{
  "d_mlp": 1920,
  "activation": "swiglu",
  "norm_place": "pre",
  "norm_eps": 1e-05,
  "positions": "rope",
  "qk_norm": true,
  "attn_scale": 0.162,
  "optimizer": "ademamix",
  "grad_clip": 1.0,
  "batch_tokens": 131072
}
Each number is 128 + 24 x the weight over its row's rms, rounded and kept within 0 to 255. Layers, rows and columns count from 0. Numbers have three digits each. The size before them is the row's rms in percent of the matrix's.

# down: layer 4 MLP down (transposed), 1920x576, rms 0.0434, rows 1351-1361, columns 384-575
# gate: layer 4 MLP gate, 1920x576, rms 0.045, rows 1352-1362, columns 384-575
# up: layer 4 MLP up, 1920x576, rms 0.0449, rows 1352-1362, columns 384-575
down1351 102:143120134115139163132131129182076115124087139130131147162128075135139136148088108150106071091179123122131148084087104141100132141134142125131077123133091140155145117141137127151124130140077135133153109147135114124131135142110137115111135131117105121124151151164143127165129135146100124138115127145111152136130139097136136145091150129152150072155147192146126103126138129111121142100163149108130121147119114109120122113125111123147089139123122129110125151142144113163149178107134087151145137122150119085136114099108094127119093172163146123119113163140119117102138116169161091099
gate1352 100:107082144110171063134178137155110171129100124102134157164126143124147129135148129103117137122107111164134155129193066137126130094154097121075118109135151115168129170145132098119113150127187138115140091148142105134128101106157126091149150086154170132145143140102113153103116060148123106117106102134122143149150147149097130130116116157121131128092122144132116097128113132141111117175133114115088101117155169115132169122142135145122108133134134138167106154106160132118134122195122131131113131166140117184121127162124146074121139120146157178123158147070141125117101116132145122110
up1352 100:154129157172133130122129104186110122169137117110117124110077143157140119152094090170121115172134160115122127157114202118130127098148149143141103130161129196136151124156123133126119091126130150146104148095143083126109104107141103174143151143131159117132134124111101130163126104152110092122186147075135103129100144125140091124104148081112102104128093136133127137146122132105130109106131127130133092106136095115134149119123132200156134110115105145142168111138097115093106100107142124129157146099095156138100141181103090127130122120119160100118115104162154137114126144141106148129
down1352 101:096144172107148118186153095149161112149098116135107133152137141125101126155164128095136135104097116136128140151125113139143119139116145178124137143141115152111112090081162085150122121131107159141078107127147092132173126119090128119129131125143112085164129114104095108142087138109167132128148139112105119118180091118099116179082124149136106120118100099159164137130135099104133114139137189139099102150131145129136118127103148113154111106146133108102118107079143145102150140131163178130128180081112151164144114157163060080137156158159185094133118095113125122092109147126120096135
gate1353 098:105080119104131091152119129153142127119126150084148090129146118127177083141123103098119138149161117125121118184108135071081117118142112136120138170124136086123087169184122077155130130164145139063122099109152114133126100096136132146170136135143127124105135115107094123116149081138153136153120148102131136120156131132150163121130078160142091096073132121158113095166166113133109101120112087094142097128129107175140114137107126118207125117133125149130123110198135144139157153103130089129112082125112057116119136124126114106127114122177179141118110133101136110118141104118122125128
up1353 095:127120131129130107135152133072142106159137116117074112148116133134111129161133158134079131133161113120116097082097111156114114176118144119150103146161113132151130146090108090127125123136106084132127120123145084135157163110137127192088109083145128080083139100134155121107097124148103159087122147137097088088102124124097112113129154160096145153157132129096089131143110103100123133133122091147123141108106135130133143126125121110143135147125115112128090088149120114105098136078149116104163141110123115117129136142089144135102144171127123143140138106149168143135118131134128135183
down1353 101:080113128116127123099139136157128109138145129139141133096109083104153111122134142121167124106167151150116153152127132135123128094114096150071117100153117138127099142159149144151193149124092113064118095131113143168146086121170137120197154127128123176143161117116083130149140125141108118179162121121095133128162156161156148134097118133160135120143148143168122125141122135125149119108127089128174110131116138121107114127135162119123091135133153152127137101150140093126153197162092141141117073115124086150137119145166167093136141134159106158150113118174144151178116104128114132117
gate1354 103:158118123149160081087098134129123110118142106077158136083120133105109138133174150142083152153126165115103131158169106133099117137112112149108103113126126131140084162125141137089124128100113148096154102112109186172117142094083138116141180106122119097131133146119106094131122163123119150144146092134088139156100076135177123113137107116111102109165101146150121145141132090136090138101092122137118140121168160108125107125129096127160152132102140101098159147158082102085151158138129151092157132142136090118124117169121127101155156111114109086143130137124124083099117167121123181100
up1354 105:135144107129113129125136070120142122150123095166129149127161169130127107143110103136152170093133121114150138143126186140137130157104115157114200138166124187140097138122138160129084137125092153118158113123082141117131130139158097139128108143139168120130157136111113109134121176149154134150125139097125113139090098140105160117144134115134098130093088084131122108188114120066101123143119105144100116080103119152141122126126154112138164110158130127108159137139100145131138120138132143128143135115137142117114117129150070114148111116089175166161105119077124141111086142119157125144
down1354 105:117124088068087149161123098168100137107131132126131088119136113096127135150175073113123188089149111109141113141129144108131123142101161111154147132163102152113093160145134153154096139141108061088135103121182143148177125115114147145090127178132134154141103160146168137146130125095115138132109089144116105150112150129150144165138144152170153156142143126157108103145140121135147123150106157136138131121124150100154113119126106137136096081120084138118165168098121153139154120119131123147112155159157155096149133150123153151115093183136169094079106165111095165129124140097116129111
gate1355 096:130115108161127111194116109140072123176158112122139144117150100119129113144128167118077089159132099118162166144136139131149136130149136136144159106101114127120095187144117160147151129168113113101085152143139106121119170133092123124095100110134113135125130156116120107156111091128109165158130116129127110121113116142121125149119141134113146111130140139117123144114110122153142097142135116132098125097153134135128149113095110116130127122141125083133100135091117105160133159098143136119125126120112137139128094171092118116136104114122139111146133146118100137106146117091106139135
up1355 096:135130124137158151145143137147073157090124120091091121103122108171146138114141096130143183095142163105128137160191150117137136093077153117106144136135103121146143106162107115123115152106167168115151172130137122119127099152121106136117146142094170073138134152158123121120110137112143095134156160135131125164089098129112122104122127116143129113125148135113095110125170134136120135168120146156143154145154149156120123098143122108160098131190142111119130137113153148087127076096130136186116171176138109105116090158075129150051117125121098112125123111180139129117106135169128111127
down1355 098:120152109142097107114150125158126145157131124159131147135107071104149083144078125145125122106121139129114147123130099134086129104157141078142135129103098174147126166148121108165067101121107150123128119179152139117150161064114116153105103132126112176111141130124152120121150157127121165118154146117130136102144143136122152125151130137107116145154106104130140128090063120132108153142133120191059122131125127167123107158130146125102093139168111065167110115136162129149147154107153143133130110100138100125136150136118133105141083137145118104143125137129108111122137146097108145147
gate1356 102:120074128094088125110112131127147144130147134105120112116083135132130158134102151101122090105142155176138146104143162131150103130088148117128092134163129159147164110135098113134164154162133128082110122133135130112107154120146134177109099151115096112126103050158141119130111127143159133139098155155132094137158135098130141152158117125162125103116138136111103151119118186108098153113114155132140130135100134133117148117133130109138137104157145128153114108115101082095091132130161166130178152160125120111152076168136146058119160099142164137135094074186129102086136110117081116109
up1356 102:131135117150138096112155122162147100116120145139121155089139122147131153126097100102133148108112124149109143118119093111128188117139106119123108120096105124097118131131106155117107114136114126091174130129124098122082129104106152124157149135106150123168109141104138172145158080138141121122116125150158080100100132124138143141144180143110145123096137096136067115122103133157120101207154114059121147138100098101107123146147134159118136123140104124095107159092141119143111132108130166121127130152120134159151112131099123104146090120114163109092140127161144138114094114138113099183
down1356 091:135135127097121175111160101126143142106130124123121094108128148099135129140113143109118130158142131104148097134136156129140151092140119152104128128166133136072171125143099124123110137155118136098136107080122138120140122131113120126110130137148122144137121120134108122110119147093122132121142113114140132126150113095091129139132113140159149142153137124080140160119177130126144122108106105123134102108130127122128102115119109115109103126134093101137113140139157080128122122149147147133177145135130129101141102150125120142147108148123151116113100125141121123154157151136105097139
gate1357 102:089154133133135091117095137124129158091147115148151150134144112142102129116128150122136164089139114147123148119153116152118158133111154095137101121163142102120119151145145122128108114111101168155132151114146107108150114141153168148107152127119133124111089122129116122107099120094096157098114124111123156147121152075137158121149107135084144115137140113099147131154141092123089115081134129078151153118097112101135125140104147109124125103091113136157112098130108079133106122115116150125150119165088144169168110099115121111091102121140141099153113100101127132134107172137157167172
up1357 100:151123065126133153138118130133127077107138127088115177139160134178123087135113136083115175159112141150111125137139131122175151146108117104183129144103118159115118105079133116106153134139117137134104136151097131143089121127179109176094135141120132106148175139110113106155119163073099146150114148110125124124149090070127109093112133149122124097114134087132131121141122102134130102125125122146100102120154125102120121148121110111166136141121118123118117105102125114144194067119142132106131106124127093144122120163103118116118135123112154135128167160139135129118127127123112152134
down1357 101:103090121156120133110145113107133126125132159171166116100150110127117179167146110158151104125084135128118086111092155129127105164081100104122138097146123163138121110116142103104123148138133116117142121107132130088133117121122096130127142107147105136140101138140147125109105146105164115102129102134142122069155116150111133113103129106102150115177079142115138116128168128154100139108141097112153125147118112102167137117160157094138095141114104108146156139126121119089142116109160092096142141152131148135147153137167091116125153140122144108151103128147146103134129093135180108097
gate1358 101:076123102133177143146118151144127181125130135166136178155124117125155125124101120125132137151087131119132118158136146127100143135102120098101122120157150136143099124118179133123149112142151127069147136133141116075095117142167110077123162128131102124144106108119151146155121123138162142122112154096128140153147088171101112112174122094133119112142122151121156136128123132118141141139165129080108112185132102139174149105110141130146084132136102135121086184135131102099109178156171140142121104128118105120183123147137109118128122102170123087163144151125097134141124126093138076063
up1358 099:123156136162138149085060156149157120139165085107106141130120129113125128075177086121118130113175143156145146126135163123100118096124131157105133098125102147147162096158093141124133129137170155118128173131157131125121091129140144146124128122096171119099153134114122114102149181143140092163103184132133178135094110155142176104129132136148129135133114153122148155109118149056127135152123108165130108139141111123099188131161074134134157103132168117118129113089120154097115107097159106138106117142138091134148108150091154161123130115105126123079125139117130166109129154151089110143
down1358 102:126117098141111112187123151148111124104132154166148146143101124143099139104118118124095127183125114141116141125124123132137103075129130156127169128148146140139116119148169138130155117146108108125129103148122093107115124099138109108126090100128109121162124103141119125093130110117058114142123145086119128085161141124098093155144125111124090122090102088112106156139139139175129148108137123142119118160152148140115155130090089114121119153115105115103131138112172167140102142127124148125140136119117155144129140153126075094120127149121082174159144103098135108127158138104079134114
gate1359 096:127132129086157098091132130127156157129093102130121127104100126122148101122149132126086149138112101127105118169101137076107066111122117111103168125111147120112129078091128140100116134152094109133105125110130132137143079106147132097113075146155137107108128104142140161108103110155168144097181131194077129139125112125090115075142070076084166127144114127113133144106099136135178158161151142162105134102137102135214108143133121114148113098160112116144110170130115158126150138143151151106125177101116134121134139156164157153138161123107089148103159101121160159140097143080096138091
up1359 095:125112108107162156149124113117142154085155150128123119155176123120110104108098099152154121137146150129116095138163120173118120130133141133128110165103171102077174149138124137136152115116169142117114132154155173117086140135142147112149108154155135101148127133123070104113137138126120152162142150117133152091098124201156138110125157093115101119146157153112170130142103177163080112147135135144078118105111116101134113120154100134140108124110096148086166155151066094140111142109118119163128099125158090130158155118138159147115139082137160107176144142124087118106108099125144112140
down1359 098:135124146119078155105144129103127107122166140134135109135136098132152097111127140144130151190137115137161154126080144159119116177102161143138099095100085111134148116115101127134085134092163148156116122164120108132147126112180089144143142131131158053128142132166114169145115162128133164151115117125112122192117121057135149125126129166166111112125130126159161163159170155087144103083127108165084147102174123135159147096142114146115126130130161145151102098141140126096124145159139116133117108103103133162103149102111097123137128145116095157137134101118137169119116126137176155119
gate1360 105:134108116116134150176132108165117150109123110152099191143122140148141112100136109122126129098099120142145135177140160117114125117141128132100145102176093110125137131150106126113133104131098126105140096090128092170108146083082134112117168121145083140128168128144107114128102123119127104131110129085098125120088142119117120133167156154103135104124135148094141121154162142117078126150101102126075121125103100117108107143142138120173130091098143143154121108124113126105121133109149145111136140128132100118108101104164118121168100081114141132126110124108140138106107111124080166123
up1360 103:123102109135156143165164083150114176130109158102125119112092130115111122175131092098161124149151088109157123111106129122157114151134118081160098105173155127150162095112095139098104112127172099141153158105143146134186167119112108120140072127168151136100128162142128192098142147121137180133141126128128114142109122116123149125104130090108142123174103132107107129160114122089142154156133094079116182065142118123137127133100130118108131172150114129139166102154103110079111087091162110114105117097129136127122146118120062095129097130130110168140131112090147130130136103125144116132
down1360 102:107123118094165114141134072125152085130171172120132125106159123180116145119147162100127118139138140159101117128117168141148097129123113151153102132153130172160132125176128152121151143142141137142128132110145125109168138123115123105115164110109087122111129172115133105109115158141150124130111107097115134082139173122145120122096142113144117122100141112156062149105133116130095115128170122138073122111081093155126128141122087128136114136106136126128149154096141109157142158134170124128129098130138131110189180142093068108133123131178106117121135128130121140134081129149138146120
gate1361 104:146119165150156117127081142137102116134148104084138144134098143172084135138142111114121149090140178175117110186138135160132100106128149104126145115148165147146128155134123116091138150138113125145105086131160122113148125140104139099113133143114125140115143115099076144130125137102114152123089130111105150152133112160131119125132120105102111134135128142144146095137115123060095074176139104166156135104099113100143159122148124133127123119123131156158125128144091110080142147149139073137081119149112156136057140100138146125138137096109154129107149111163154110147125143110174129098
up1361 104:127163168132145116100124102132138128128127148182162176129167149141120165120090134143161151126119161140146127143115156131125110139119120106155128134123134144127137138109130162114133134140139118165176090156159108141129145140131176120130105161140142100147119131064107146138138135134103109130128127136126147136147123144152160125064103110124165109078100102201133094135115070098113124127153096116122164152126133085129118146125143143148135137096098172109158147151128125138127171134127086122126147159131108150137146167141146113067131131112139092156126115176158157083111131101139131105
down1361 104:149093109155164144112127163078139132127108116131131083133120106108141166108092125093110162141107106146104118101097121124143131113114154130139138122174140117175165115147133152137155150193130138176128108111151130155132179111125134096097115122157121108171143128115104136145128167105092155138113153109126142174130115141169117135126098131130187120128152141164129137149101127128108158131134107116175134143090159101085134169168133098100112130103114135092117126174118154146117142158095134083118117117130128107097141191145125158143132116160142107129099099107151125113105114092127117130
gate1362 098:160131135140163101137103102154141132118102112154151125180101136144162168167115113092125148128143134129162110160128113163104132104092156087141158070164121131122163115115104105102111142142146152094113115139130104119118125127121087165153076117122116173150115155096128093081097104094161134142151135153148112102089175113089100135111173153164106108080176145097174137152129124136131123166132159099144167148110159103100105115118130131150121125102158162151087155154137119085103136113131138130134136108127123160088105119114085135144129077163120111124073157109146111121148131140126118142
up1362 098:175115133134120155133081124135127153119108152120148131111172099114112159109135115169114127157118122134133111114123089116109090129125115096102139125169138119131164147146124095132118118160137096128138156126129131107145125115116115127119123113114082161114170115138159119152147150091133099105119085112124068115137181149094132105086114113083141069153165141138116127136099163132124141143107120161141102166133125118125101118077108134172145110100130126110126162124105138157104131158110133129154135100157157181088142131140126102122127122170124168121136105152106145150117132145108132126